config.toml
n_layer = 10
n_kv_head = 4
norm = "rmsnorm"
rope_fraction = 1.0
lr = 0.0099
beta1 = 0.93
warmup_steps = 200
Each number is 200 + 40 x the weight over its row's rms, rounded and kept within 0 to 999. Layers, rows and columns count from 0. The size before them is the row's rms in percent of the matrix's.

# q: layer 7 attention query, 128x128, rms 0.134, rows 0-26, columns 0-127
# k: layer 7 attention key, 128x128, rms 0.139, rows 0-26, columns 0-127
q0,032,263,189,238,225,226,203,233,226,133,163,254,184,270,189,286,229,178,223,187,168,224,189,219,178,244,186,208,133,212,167,204,230,222,149,250,173,168,202,231,192,163,246,187,210,240,188,191,214,212,174,223,236,140,243,159,149,146,174,154,144,136,146,203,133,162,202,178,231,264,154,174,199,236,231,278,219,196,246,168,115,169,221,255,247,200,207,170,263,253,224,71,189,185,257,170,204,264,203,241,217,158,177,238,229,121,245,175,203,165,178,230,182,180,195,237,208,209,232,123,211,222,227,153,218,282,261,139,186
k0,032,193,113,121,224,193,142,171,144,231,204,150,277,150,222,214,213,200,205,212,143,227,264,205,235,186,193,225,187,166,246,195,178,215,242,166,297,192,216,182,265,165,171,180,191,196,217,146,186,226,258,154,225,224,209,142,156,253,142,208,200,235,240,240,215,188,132,164,186,172,210,189,165,233,148,130,238,265,191,245,129,216,202,196,212,154,262,265,275,150,133,230,152,172,203,138,228,224,171,231,215,252,259,192,244,214,199,141,149,242,188,185,177,133,237,229,217,147,216,257,208,188,245,171,138,125,170,185,177
q1,037,234,162,201,208,218,223,194,171,170,193,188,189,151,234,178,175,177,157,154,249,184,208,213,163,224,237,194,277,143,201,268,223,182,242,143,170,218,206,225,254,221,161,239,245,212,150,215,254,66,204,214,140,154,186,158,168,179,262,275,236,212,232,273,203,209,180,206,175,175,271,184,179,254,245,183,180,225,185,165,172,214,134,163,209,216,247,249,213,129,144,233,217,223,198,286,195,168,248,136,234,181,309,195,146,144,208,181,131,239,223,206,224,172,207,264,126,169,177,236,241,215,260,166,199,151,200,235,196
k1,034,194,192,161,194,202,123,243,261,247,232,237,234,196,185,181,189,182,217,292,195,297,164,230,269,178,163,170,138,214,237,174,185,168,197,174,209,200,164,179,174,261,213,135,183,245,197,191,208,272,186,106,147,176,239,179,178,216,162,137,176,185,209,118,235,146,210,266,188,125,215,243,251,195,229,202,205,168,220,210,150,138,172,215,225,186,171,199,216,189,208,222,150,185,183,164,196,222,77,259,193,231,156,128,236,207,196,193,125,200,189,254,178,160,185,175,235,212,279,207,171,198,157,216,283,232,236,137,149
q2,046,184,212,144,249,184,180,166,190,218,180,192,213,152,191,169,198,191,202,203,215,169,196,190,178,177,185,206,279,192,200,189,237,78,319,160,236,228,201,248,256,195,158,259,201,246,103,191,191,110,202,149,139,153,185,134,197,219,245,236,221,148,242,252,197,177,139,184,130,168,233,202,217,184,231,195,193,210,165,136,213,183,178,221,233,221,299,203,186,113,174,210,193,224,174,256,213,181,213,127,174,176,238,210,191,189,210,185,268,159,233,144,248,140,216,244,116,214,192,215,223,207,289,267,173,204,220,204,223
k2,045,244,114,179,220,167,189,177,210,196,330,185,186,233,271,194,135,202,175,230,150,278,212,142,266,241,212,219,220,251,198,147,130,234,215,215,239,170,206,155,198,189,150,99,238,224,234,169,205,172,256,207,223,236,189,112,143,243,191,230,260,215,244,151,163,187,168,193,193,219,213,211,195,201,201,147,270,210,145,181,161,234,224,199,200,182,205,292,200,214,151,191,149,214,145,220,202,174,114,194,199,230,215,178,210,199,248,134,130,195,213,248,132,178,154,149,241,155,235,271,164,219,213,176,180,188,166,203,181
q3,051,207,221,221,171,219,143,205,164,154,208,253,207,233,141,211,261,202,133,234,198,235,197,205,179,239,140,222,151,175,193,183,218,281,153,174,152,206,212,232,202,202,217,168,98,178,249,210,168,315,191,262,231,206,230,229,232,132,137,190,167,196,196,134,233,202,187,138,317,278,171,201,193,185,214,160,261,188,200,274,170,172,202,181,164,173,156,157,198,282,218,133,218,159,241,163,142,252,157,272,228,194,179,187,204,169,170,216,176,229,166,216,205,149,151,175,225,204,246,160,207,226,171,135,198,222,226,149,141
k3,048,162,245,227,251,178,244,208,204,221,116,177,195,186,163,169,239,196,217,178,274,164,187,203,164,180,225,186,229,192,211,247,273,126,139,198,129,242,240,240,181,221,278,286,180,175,182,236,179,207,156,174,134,139,198,256,251,185,245,158,173,243,150,178,233,196,230,244,186,224,185,178,238,187,201,252,174,191,199,222,277,193,200,203,181,210,198,125,175,206,304,170,195,236,244,189,203,218,295,198,192,233,229,182,196,199,200,228,316,210,202,154,245,212,210,324,125,202,189,134,193,139,177,209,176,209,193,238,218
q4,044,215,193,269,162,174,261,122,241,229,214,144,177,233,160,282,218,245,253,199,158,195,257,259,188,192,173,191,188,246,174,176,176,221,215,207,250,219,169,222,127,202,240,215,242,160,185,185,277,128,182,232,245,188,253,221,123,190,218,225,209,162,232,219,160,217,238,258,205,220,230,159,199,179,229,201,155,176,170,145,204,237,191,158,134,189,128,247,188,248,220,264,173,199,272,197,254,194,237,179,140,186,143,254,167,266,156,227,174,174,200,223,189,212,282,231,264,276,106,179,189,186,196,157,228,248,153,172,265
k4,044,253,123,154,213,229,145,189,243,202,221,239,144,208,214,168,151,183,117,198,127,204,192,173,239,189,138,184,216,156,230,174,140,244,266,192,218,218,114,180,217,193,187,182,223,266,277,239,188,171,211,198,231,218,220,143,143,196,179,228,256,226,165,178,222,216,220,216,214,137,204,175,183,208,235,180,228,229,220,199,182,186,209,158,236,219,226,309,196,182,115,207,190,174,181,266,161,292,121,205,260,153,204,180,233,153,170,197,159,259,232,227,145,161,170,110,187,186,239,241,243,278,199,123,186,233,215,252,190
q5,049,202,154,253,188,201,163,142,254,170,149,248,206,285,211,215,198,227,181,140,201,230,224,146,186,241,231,192,139,217,166,210,252,294,190,255,186,191,178,183,194,217,221,183,201,168,255,286,188,222,204,223,265,257,269,157,209,150,180,172,210,205,192,151,141,210,135,154,315,259,192,241,201,203,226,183,222,193,160,198,212,209,189,159,90,242,141,214,199,277,193,184,210,170,234,189,192,223,210,238,207,139,208,221,207,182,218,254,226,254,234,226,132,175,134,145,200,214,154,226,187,304,155,139,174,243,228,177,195
k5,032,163,99,195,157,190,124,174,197,215,251,179,222,218,156,147,191,186,162,216,149,137,242,219,209,206,171,118,235,184,188,174,127,237,184,190,237,198,161,178,220,225,161,202,162,272,123,111,206,186,222,124,135,226,149,199,110,199,142,199,216,117,154,215,194,192,205,146,170,199,183,153,173,255,235,194,241,226,240,195,183,269,155,182,243,177,195,254,203,242,156,194,220,216,191,204,192,220,171,218,247,190,177,257,230,211,242,230,171,203,104,181,110,232,252,211,187,169,264,211,258,181,172,197,261,219,268,152,206
q6,056,183,231,255,189,124,202,169,188,196,133,163,182,190,178,235,248,175,239,154,199,227,260,214,184,183,168,172,175,224,248,171,260,289,230,217,281,221,174,183,128,168,193,239,154,182,213,276,239,134,174,238,272,274,218,182,200,177,167,224,200,242,247,177,138,234,167,233,215,215,184,178,222,177,200,224,219,163,122,189,272,177,164,163,155,216,187,230,264,301,210,251,165,141,200,147,216,184,219,242,157,148,189,262,169,232,191,296,204,192,194,175,149,175,219,159,221,288,173,199,136,231,226,177,215,226,126,186,225
k6,063,171,127,173,127,192,123,174,251,125,287,301,218,246,211,193,172,236,188,211,205,189,149,131,218,230,211,195,225,171,175,172,136,254,221,198,272,213,171,192,200,223,185,137,243,267,191,145,173,236,204,188,250,225,197,186,163,168,154,206,237,174,242,191,292,179,243,198,190,185,199,190,140,210,265,188,245,247,201,141,135,214,156,142,193,166,174,278,230,192,159,173,212,203,181,245,202,308,145,152,289,131,262,246,194,209,200,232,142,237,204,217,130,182,193,179,203,185,209,188,220,244,206,201,213,184,187,201,194
q7,076,215,194,211,249,257,232,219,197,228,185,221,197,204,188,155,157,196,185,194,185,137,163,243,213,202,254,189,185,144,193,248,225,90,180,228,107,174,215,184,218,204,220,195,208,168,191,167,156,238,183,156,107,169,201,185,220,196,241,127,187,176,170,143,249,228,206,158,206,192,196,228,215,186,238,225,175,149,253,198,183,190,229,229,168,168,168,257,170,113,198,120,248,280,235,194,143,250,167,205,229,204,237,187,185,157,223,124,215,214,258,250,254,241,194,309,204,166,170,187,287,125,178,176,162,195,313,229,167
k7,074,187,255,154,235,202,152,181,246,220,209,204,181,193,179,188,166,201,160,191,178,238,230,235,242,161,146,200,160,265,187,191,200,131,303,207,119,326,211,229,132,202,216,255,241,138,183,173,220,212,168,193,172,111,207,252,175,213,150,206,120,215,131,241,216,195,224,221,219,170,165,196,267,203,181,252,139,218,167,184,207,167,271,239,186,273,230,229,163,206,273,180,216,232,185,144,214,140,177,229,186,248,210,183,185,229,220,148,211,176,190,180,230,183,120,121,126,172,177,154,229,267,159,207,219,168,181,161,192
q8,082,249,223,242,215,251,174,210,212,212,228,253,237,214,240,202,177,211,180,198,184,209,183,177,221,258,201,254,162,274,221,174,253,199,186,246,192,161,122,128,192,228,201,173,202,193,168,203,254,303,202,182,221,211,181,259,199,216,226,289,227,239,155,204,156,162,209,232,239,213,165,222,133,177,221,194,175,219,146,159,110,186,205,220,190,286,207,132,200,259,272,259,242,272,256,280,194,196,254,129,184,219,143,159,205,174,219,226,207,202,137,221,207,177,268,205,189,149,166,216,127,289,233,219,121,172,193,224,218
k8,084,174,184,287,294,241,252,171,183,171,162,245,154,149,199,237,223,180,236,207,217,179,160,204,197,238,172,214,183,233,184,201,247,189,141,163,216,194,234,247,280,179,192,222,141,236,208,212,185,168,245,246,244,168,231,205,140,208,155,265,297,231,239,197,189,165,207,145,187,145,219,235,178,214,218,165,183,189,201,246,178,206,163,187,177,134,155,208,232,235,156,254,220,120,248,238,144,137,220,209,112,188,160,133,156,159,178,238,245,227,190,222,196,305,282,213,182,166,230,269,155,217,169,179,138,186,177,254,235
q9,148,211,173,165,174,155,167,197,202,181,143,124,180,204,189,205,190,121,223,219,214,227,173,198,221,104,145,200,272,193,228,265,153,245,173,190,231,277,183,269,163,200,137,206,184,199,223,168,162,76,229,248,228,216,195,170,192,199,207,221,164,215,222,229,223,136,158,180,198,218,179,138,155,183,223,176,287,224,209,253,274,252,228,154,227,147,159,225,227,190,193,193,137,190,168,163,193,205,230,244,156,240,161,291,288,228,208,219,186,234,127,160,220,179,145,157,204,212,220,150,192,214,179,202,237,211,132,108,214
k9,122,168,154,263,253,242,282,197,141,199,189,185,211,181,188,257,230,161,189,186,210,174,169,168,182,186,185,221,222,215,159,169,231,198,87,168,251,193,257,239,265,220,149,194,132,219,188,257,194,178,237,255,256,176,204,168,134,231,165,241,234,175,211,177,156,201,202,102,204,161,217,191,192,203,212,141,162,215,223,227,207,207,143,202,175,136,159,157,236,239,187,266,223,144,265,254,178,182,188,208,146,207,164,119,130,176,165,255,215,239,192,232,185,282,296,274,234,164,214,255,152,179,176,203,143,188,212,197,244
q10,146,216,216,269,210,260,225,229,147,171,256,188,194,179,194,260,154,234,174,177,265,235,199,157,197,285,197,254,202,149,214,164,162,128,247,236,235,99,162,88,123,201,231,245,169,216,155,145,198,273,230,192,190,197,180,268,222,274,247,189,241,214,180,258,239,202,172,237,175,216,188,226,246,188,139,208,170,167,163,245,187,216,149,230,167,247,197,201,194,241,142,195,242,269,171,244,169,242,232,184,202,181,199,116,200,219,194,218,232,193,144,213,175,246,188,214,162,198,299,219,162,189,140,182,237,160,215,187,256
k10,134,232,156,114,170,126,272,230,217,221,203,156,248,190,227,261,268,224,114,177,198,223,193,117,198,161,173,213,235,170,187,192,201,140,148,202,239,186,152,241,119,232,218,228,234,239,202,239,146,210,143,175,284,194,223,164,188,276,168,275,154,160,231,136,224,222,189,209,269,240,140,156,232,167,200,225,133,268,196,135,220,194,181,243,220,256,173,179,216,189,174,216,210,226,211,211,211,209,181,189,256,212,226,258,202,188,190,295,158,252,233,187,182,219,191,298,228,201,221,182,212,240,211,241,174,154,228,176,255
q11,163,200,249,229,167,260,194,179,218,158,258,242,210,232,238,205,267,179,175,201,264,278,146,184,211,232,199,185,197,190,198,176,237,183,164,165,249,192,247,195,172,212,170,186,225,161,135,258,210,210,202,189,179,251,263,178,151,266,253,311,202,195,144,154,246,222,191,272,196,192,196,199,169,285,242,197,126,262,122,204,216,278,211,230,176,172,251,238,182,184,175,177,159,171,139,248,256,200,190,233,138,170,133,178,220,196,215,170,197,185,206,167,151,204,116,156,201,248,209,247,202,116,151,189,245,180,156,241,272
k11,144,275,239,167,188,220,229,269,232,133,204,163,173,212,219,185,181,183,243,213,253,163,126,220,230,292,167,202,189,211,203,198,212,202,169,226,201,171,204,141,188,210,163,251,161,212,209,305,208,216,163,232,182,232,158,223,251,232,169,121,189,254,203,210,209,221,192,100,147,294,315,242,215,216,259,186,195,199,259,144,219,261,240,195,162,163,248,192,185,263,207,186,133,151,209,173,180,265,192,203,162,167,229,155,156,192,256,184,130,265,203,141,264,220,236,181,160,188,219,218,162,257,205,222,176,182,173,213,219
q12,150,223,186,212,184,213,133,174,197,174,225,207,217,314,151,182,241,192,199,252,154,201,207,131,175,182,224,216,215,201,175,187,171,157,243,178,174,246,213,189,242,230,227,200,158,58,238,222,221,264,228,259,179,160,180,166,176,205,203,184,215,154,244,192,185,191,138,231,189,254,108,151,243,244,260,241,201,215,235,265,217,273,224,196,152,191,151,201,168,173,207,116,189,196,171,190,202,181,268,179,188,153,175,115,203,214,227,228,164,180,245,101,180,181,239,249,178,131,182,256,202,262,252,172,261,185,222,206,258
k12,139,165,188,211,191,123,226,245,231,254,181,224,203,256,162,150,238,166,212,200,201,150,234,257,208,134,234,203,236,134,169,231,176,198,204,190,244,229,217,208,226,189,217,226,198,190,162,155,264,191,230,166,226,240,282,161,245,191,193,244,164,165,178,276,237,186,244,229,191,365,174,244,208,199,187,137,207,210,182,241,139,250,195,202,166,303,222,174,214,187,158,177,238,109,196,227,189,220,147,148,165,160,223,108,232,135,250,215,189,248,181,187,231,181,247,155,225,180,180,162,171,173,106,201,184,187,202,197,186
q13,167,244,210,164,160,155,231,147,195,248,184,263,223,133,161,208,146,237,205,176,184,234,203,245,200,176,219,189,232,291,224,195,152,167,215,129,210,201,145,273,192,233,253,211,205,135,132,181,194,222,149,170,204,118,169,200,244,240,242,215,210,224,143,215,212,162,156,179,219,194,281,204,153,267,242,136,238,141,197,193,258,165,225,155,165,309,123,234,198,206,211,218,167,197,239,231,244,207,182,150,140,173,181,174,183,156,207,187,189,188,237,188,149,256,172,210,253,225,180,190,228,220,276,123,148,159,170,155,271
k13,138,181,260,180,244,175,237,220,187,274,149,173,250,227,176,144,120,216,173,142,256,167,249,239,223,290,188,227,213,204,181,115,173,220,121,190,176,235,161,239,233,211,226,155,196,161,202,260,201,198,204,205,139,210,183,185,170,202,161,257,255,175,179,170,190,170,232,123,198,208,227,187,210,141,214,294,194,179,220,254,191,181,118,264,90,216,251,211,226,230,174,150,186,227,149,219,228,202,190,252,208,222,180,244,219,254,148,194,169,150,184,178,205,149,226,144,231,121,226,197,255,243,210,121,248,194,189,153,208
q14,156,195,212,172,178,252,177,131,186,163,201,202,227,156,181,212,214,199,186,225,187,165,140,233,210,192,276,198,274,249,189,244,107,146,239,239,196,199,213,181,222,189,266,95,147,171,229,196,176,179,192,245,199,231,249,293,120,244,122,239,167,249,196,199,158,243,232,271,239,234,272,207,204,161,209,205,167,198,165,199,280,189,233,222,257,189,218,167,279,189,142,125,219,226,183,245,176,179,191,191,188,172,219,246,211,158,172,203,201,181,189,216,206,202,283,177,158,149,276,147,161,204,238,215,117,267,203,206,163
k14,142,170,154,249,207,210,166,213,216,162,249,159,160,224,215,167,165,204,258,201,273,270,210,211,244,190,221,227,195,196,198,195,254,210,168,140,147,201,191,208,239,239,214,171,133,174,196,161,232,143,114,168,256,215,181,200,158,239,174,255,232,179,179,192,155,201,279,185,149,245,209,212,229,170,122,236,185,201,239,172,232,176,149,205,190,189,92,153,182,151,158,167,213,246,247,171,171,252,153,304,287,169,185,165,199,197,248,189,144,201,197,135,210,223,156,161,96,223,159,205,201,166,270,228,180,259,138,171,214
q15,148,166,222,195,215,169,221,247,216,159,201,168,250,196,167,264,268,174,226,200,139,230,209,211,264,216,209,194,149,225,195,223,153,208,248,198,232,189,243,144,223,293,227,258,203,165,198,224,180,188,143,254,92,170,183,139,303,244,193,209,205,185,210,130,142,183,228,217,176,219,133,169,178,204,216,242,192,164,145,218,145,239,213,186,154,198,161,200,178,141,209,256,294,197,213,270,165,122,158,241,214,140,226,243,208,206,191,146,215,249,104,284,205,215,213,190,212,221,239,172,165,230,262,183,152,198,162,246,212
k15,150,279,136,184,177,190,188,218,167,176,213,197,208,184,210,203,208,134,208,222,146,172,242,221,132,204,194,258,145,137,128,201,143,158,181,201,239,227,236,138,317,220,203,167,274,151,201,186,222,213,209,154,201,217,141,169,231,239,196,197,169,216,191,200,247,193,134,201,290,187,204,151,167,208,169,207,210,184,147,188,229,173,234,166,153,235,223,270,197,224,233,275,150,234,249,243,136,182,202,213,242,205,215,210,189,164,241,204,217,188,229,189,206,223,211,229,179,272,161,219,155,138,149,259,199,316,86,148,193
q16,042,228,303,277,175,180,220,200,215,198,172,194,138,184,86,205,215,186,188,172,180,187,220,167,207,147,242,226,111,190,183,223,135,209,138,238,169,212,204,173,160,228,252,154,226,171,276,167,216,260,180,258,252,228,227,167,165,192,143,163,208,206,153,168,192,201,249,210,230,274,175,234,166,234,142,224,203,196,223,239,211,167,238,127,169,223,111,219,215,287,200,199,251,223,213,180,239,249,207,274,229,227,154,180,221,147,165,242,135,246,205,247,130,215,202,192,250,214,228,249,213,206,134,137,244,226,222,226,232
k16,042,151,204,255,172,194,193,250,160,234,205,231,191,263,162,208,188,157,218,154,283,116,176,187,146,216,178,106,230,232,171,225,263,171,208,200,202,206,209,201,226,153,198,297,181,179,189,250,257,167,136,202,171,190,190,279,181,211,275,175,161,238,166,244,216,199,247,210,224,213,184,212,197,237,233,225,101,169,200,200,203,178,162,179,167,195,160,154,116,240,268,264,215,152,210,197,151,112,262,208,219,161,205,274,193,188,171,225,284,189,174,172,259,228,180,231,178,212,144,188,234,261,261,173,219,200,167,158,261
q17,038,195,111,104,233,133,164,190,183,192,141,218,219,177,259,150,195,177,180,234,172,202,105,177,185,218,192,168,266,251,237,107,245,155,287,164,203,201,182,168,245,248,162,228,182,246,224,250,180,99,216,155,111,151,175,205,157,218,216,273,238,196,217,260,206,277,130,201,134,153,212,168,250,189,190,200,213,209,131,168,203,203,226,244,227,205,203,162,184,147,204,228,198,208,131,212,164,184,171,144,190,173,200,197,214,180,211,167,227,161,262,149,230,174,187,179,150,179,190,158,209,223,208,267,232,179,191,162,151
k17,041,241,144,189,218,221,199,175,186,158,231,192,213,141,218,214,202,147,204,230,201,280,249,192,264,190,206,278,158,198,227,218,154,206,231,193,260,184,235,190,200,124,205,126,232,218,225,242,162,257,225,237,261,252,180,124,177,179,219,209,250,175,200,136,188,171,162,162,186,229,261,181,138,172,212,158,252,233,163,161,110,227,193,165,177,179,203,215,229,225,127,141,162,215,188,210,136,245,151,186,117,297,250,142,169,246,201,188,132,189,165,218,181,178,134,176,226,194,219,265,170,189,210,148,166,164,152,131,142
q18,036,192,248,182,238,185,163,240,164,147,193,213,205,298,196,195,196,176,161,217,221,248,219,255,150,206,227,174,215,198,218,114,221,231,192,209,125,229,289,189,187,123,263,220,116,153,216,247,198,303,199,205,199,233,226,207,226,156,166,212,134,214,175,178,211,216,137,148,231,278,177,189,219,212,213,193,167,174,177,265,217,162,181,248,214,211,200,112,209,251,263,245,161,226,232,138,141,165,191,222,173,172,168,242,230,202,271,192,229,229,159,164,162,199,153,191,131,246,253,226,201,245,185,234,174,213,265,138,122
k18,034,211,213,220,159,149,224,191,203,204,232,174,104,189,173,209,167,227,182,172,252,155,164,104,202,193,174,248,191,230,168,252,250,190,177,224,199,190,172,150,209,232,143,192,254,224,203,89,235,206,118,169,260,237,223,222,272,198,218,207,279,240,241,202,192,240,222,217,244,93,111,256,190,205,201,253,157,218,210,140,235,213,193,155,260,213,180,231,150,186,190,227,266,171,177,252,238,184,221,136,235,198,211,207,139,197,205,261,145,186,245,196,202,237,241,181,238,142,222,167,151,160,236,209,206,218,142,284,242
q19,043,217,280,290,97,197,263,190,189,211,152,172,172,193,150,219,234,206,270,158,215,227,243,161,177,251,227,180,162,277,122,236,158,271,185,243,175,234,145,150,176,269,165,195,221,194,227,198,206,193,219,214,295,266,254,191,165,162,142,215,179,228,197,179,210,229,203,244,209,157,186,203,197,188,241,257,203,216,200,153,286,219,175,170,167,192,147,302,277,169,169,234,261,157,189,157,198,189,198,234,235,179,194,187,188,230,213,230,205,221,196,238,171,217,222,192,237,237,142,219,154,181,172,129,172,202,246,260,274
k19,038,207,237,149,192,178,212,270,222,172,183,235,245,169,199,199,202,157,172,172,176,196,255,258,287,199,161,196,201,194,232,180,232,154,192,176,157,249,213,207,277,155,252,313,121,170,206,176,206,201,273,150,79,139,178,231,178,231,202,133,106,156,194,186,219,157,230,177,187,231,247,138,244,183,188,156,240,171,240,199,176,241,232,163,241,156,194,145,161,179,220,147,212,245,216,182,225,241,156,245,167,154,171,204,223,261,236,211,222,167,199,241,198,234,173,215,205,191,201,150,284,173,190,224,229,222,261,118,164
q20,055,231,205,175,138,210,267,188,188,239,265,187,174,212,210,237,143,213,249,207,181,235,210,198,192,152,197,169,241,227,152,196,129,253,271,178,262,217,255,215,259,170,187,225,291,207,143,186,219,199,247,178,253,190,196,239,125,206,226,263,197,191,228,220,170,207,244,226,121,147,217,215,197,254,164,244,147,221,167,165,146,233,181,256,275,170,256,173,227,136,186,251,210,229,161,205,245,112,196,150,187,185,265,182,189,225,166,206,174,184,218,151,241,224,251,142,179,179,228,232,229,257,268,300,198,176,146,254,247
k20,043,233,194,235,233,212,233,169,229,211,181,212,127,209,253,257,212,180,198,210,165,185,146,243,131,197,260,210,132,175,218,281,220,192,247,153,246,112,150,182,188,252,188,143,272,220,239,215,190,153,185,265,283,250,277,116,183,178,206,248,296,207,235,185,198,223,163,260,156,179,200,272,170,154,222,202,250,220,209,195,194,191,234,205,171,247,164,291,247,197,176,219,172,199,214,238,182,233,201,160,235,209,212,234,192,175,222,177,196,252,242,232,236,226,195,244,262,208,239,257,207,204,243,125,176,178,153,290,233
q21,064,202,195,193,153,184,249,132,248,205,192,155,200,223,168,275,203,221,303,148,157,199,282,224,197,218,184,195,207,257,164,155,160,213,242,161,233,236,194,192,203,208,178,223,316,195,157,219,169,121,220,198,225,178,214,232,120,202,195,254,219,169,244,266,146,195,245,254,141,181,220,171,183,202,191,223,149,206,132,144,231,240,181,222,259,210,193,249,245,172,194,263,182,187,167,202,259,179,190,141,175,181,227,205,195,265,146,229,240,136,206,169,208,206,269,190,183,247,97,222,196,211,265,251,199,166,144,217,279
k21,070,230,185,195,208,200,160,162,198,167,196,200,125,229,256,215,190,216,192,222,187,212,212,179,151,240,231,196,174,188,198,219,177,252,277,213,230,109,160,168,221,184,162,137,240,258,236,227,207,191,190,246,327,251,275,139,188,166,132,260,301,257,220,197,168,224,146,206,201,203,173,220,174,184,227,182,202,203,175,202,110,193,185,186,177,268,194,307,228,208,99,219,188,155,167,218,197,164,179,174,257,198,188,228,197,173,251,215,149,239,228,209,162,181,180,107,227,228,217,266,191,269,209,182,191,206,175,282,204
q22,077,239,248,211,162,179,250,192,158,257,239,149,197,221,201,237,233,232,281,200,183,198,227,264,144,190,193,147,202,264,182,137,215,248,209,175,256,183,228,218,206,200,199,260,313,178,141,212,237,190,202,235,249,190,243,233,198,245,210,268,234,193,213,243,147,221,271,275,162,178,174,198,222,193,172,225,162,190,193,153,201,176,210,226,247,211,241,187,242,206,209,301,207,177,177,224,243,108,228,168,180,190,214,201,171,202,181,211,220,202,253,133,221,245,302,201,195,242,168,233,194,209,308,290,211,158,154,255,263
k22,061,193,190,183,217,158,183,186,233,168,174,193,130,200,238,216,168,191,213,261,213,223,231,185,139,222,195,195,123,153,220,252,182,201,271,229,225,82,134,162,135,177,199,144,250,166,234,245,239,202,179,250,298,253,273,131,234,172,178,235,269,250,206,167,128,229,148,240,192,203,163,227,175,174,198,192,220,189,178,202,131,195,182,221,205,327,165,209,219,193,142,218,189,201,208,166,251,207,248,128,221,252,196,238,234,191,289,203,156,218,199,220,175,180,162,153,210,265,203,218,176,227,197,170,185,215,153,276,188
q23,076,161,210,215,243,266,182,238,243,174,190,273,219,242,238,152,245,170,93,239,262,221,182,154,171,215,186,234,228,213,220,216,203,146,97,217,177,192,186,174,297,203,222,209,115,231,234,226,200,213,208,192,163,225,181,190,262,216,211,175,170,264,193,152,191,169,199,211,251,207,211,203,177,154,237,169,294,229,193,250,166,233,219,180,189,253,207,139,164,216,190,194,192,258,224,197,143,239,292,252,211,195,110,172,246,191,220,193,187,214,172,233,222,155,143,263,182,204,270,145,167,186,189,161,130,205,294,149,174
k23,063,159,175,280,244,237,265,192,192,205,165,182,213,179,161,176,227,190,198,161,194,157,187,225,231,160,150,194,226,211,187,182,260,135,97,199,142,261,247,214,264,197,188,274,138,189,234,217,189,183,221,188,116,210,178,227,179,227,211,147,136,169,166,166,208,208,271,118,193,146,263,167,236,197,203,166,162,161,224,236,254,213,201,199,197,86,201,166,205,223,241,228,226,179,252,216,158,174,192,234,100,188,148,125,178,198,151,196,266,204,224,194,191,231,277,292,188,228,200,168,228,141,168,170,195,185,226,151,218
q24,118,242,170,162,187,167,165,213,228,194,139,145,174,197,213,184,194,85,243,206,179,231,170,217,217,90,158,200,221,196,225,277,185,258,163,220,199,259,173,278,183,193,135,206,205,167,206,174,153,85,229,258,223,237,219,175,152,191,230,260,183,224,202,189,213,126,187,188,209,226,154,123,134,171,275,192,249,242,216,220,263,239,259,179,211,170,151,214,258,194,256,204,159,217,171,190,186,193,238,220,127,256,181,296,261,223,230,192,177,233,156,136,219,161,206,151,201,191,159,161,192,196,206,207,195,211,150,162,221
k24,098,224,233,229,146,177,140,201,219,186,205,212,174,245,204,167,148,275,302,205,230,160,210,236,198,214,242,186,191,146,242,212,207,279,226,225,230,189,158,141,218,193,252,161,201,164,190,202,195,203,199,200,163,281,210,236,256,160,269,136,247,261,220,240,225,162,217,257,112,257,269,203,133,160,255,196,279,118,143,227,184,204,197,144,183,149,229,215,194,170,203,177,168,189,154,226,224,266,254,159,207,193,214,210,275,248,165,177,161,219,198,210,185,155,236,181,233,268,153,170,217,122,268,169,189,229,165,233,173
q25,112,193,198,204,177,134,237,205,122,185,169,144,152,118,171,228,199,199,238,166,192,194,185,189,216,157,205,156,209,93,208,230,181,207,275,210,191,208,259,237,98,164,204,222,173,201,230,164,164,103,208,213,228,217,206,177,237,189,179,141,214,168,220,226,246,216,171,161,157,199,205,174,248,185,151,200,200,136,246,256,294,173,193,204,180,122,176,257,219,179,151,139,182,157,145,126,157,228,142,253,183,201,276,257,210,227,206,190,185,206,222,171,189,236,179,164,197,233,233,209,254,123,152,173,309,222,183,159,194
k25,116,227,184,190,126,124,122,225,236,170,209,238,237,232,203,174,182,287,266,206,225,175,177,183,206,215,223,191,239,155,268,199,225,273,175,248,242,195,165,170,200,184,270,200,185,195,189,179,154,226,152,133,158,290,162,266,252,189,259,166,237,203,244,215,279,156,228,259,175,280,220,201,152,186,234,199,250,152,177,212,189,193,178,141,194,140,235,204,195,180,192,163,158,202,126,245,202,254,228,145,247,153,262,268,270,220,159,217,158,225,185,179,178,184,234,230,245,257,166,134,209,157,268,212,188,218,174,189,185
q26,160,296,186,229,187,254,167,253,209,203,195,215,199,167,217,170,173,148,233,176,172,224,155,176,214,202,179,213,125,228,197,245,239,225,227,286,141,189,169,202,176,190,169,180,200,150,161,145,175,230,226,196,183,231,192,236,131,203,290,261,179,213,152,169,189,149,213,189,271,227,131,163,163,139,248,196,183,216,207,140,234,165,251,243,157,242,162,172,241,224,298,201,248,256,175,258,169,194,184,181,167,238,227,215,219,179,234,152,163,160,159,155,221,121,314,171,175,142,134,244,188,167,210,200,145,156,243,249,202
k26,130,230,187,230,249,169,196,188,259,171,179,233,233,146,171,211,222,212,230,213,218,216,241,183,217,302,147,190,193,227,262,210,199,209,171,255,212,209,217,253,196,127,235,280,198,230,175,166,146,146,193,158,167,159,197,270,148,209,180,260,257,205,277,176,298,170,243,204,196,185,201,224,193,269,188,175,220,184,251,188,182,183,194,175,189,190,144,275,195,236,143,208,236,168,222,204,144,76,249,206,182,157,206,232,203,100,191,236,248,176,216,158,188,275,231,239,129,184,237,243,166,259,147,169,162,171,147,221,210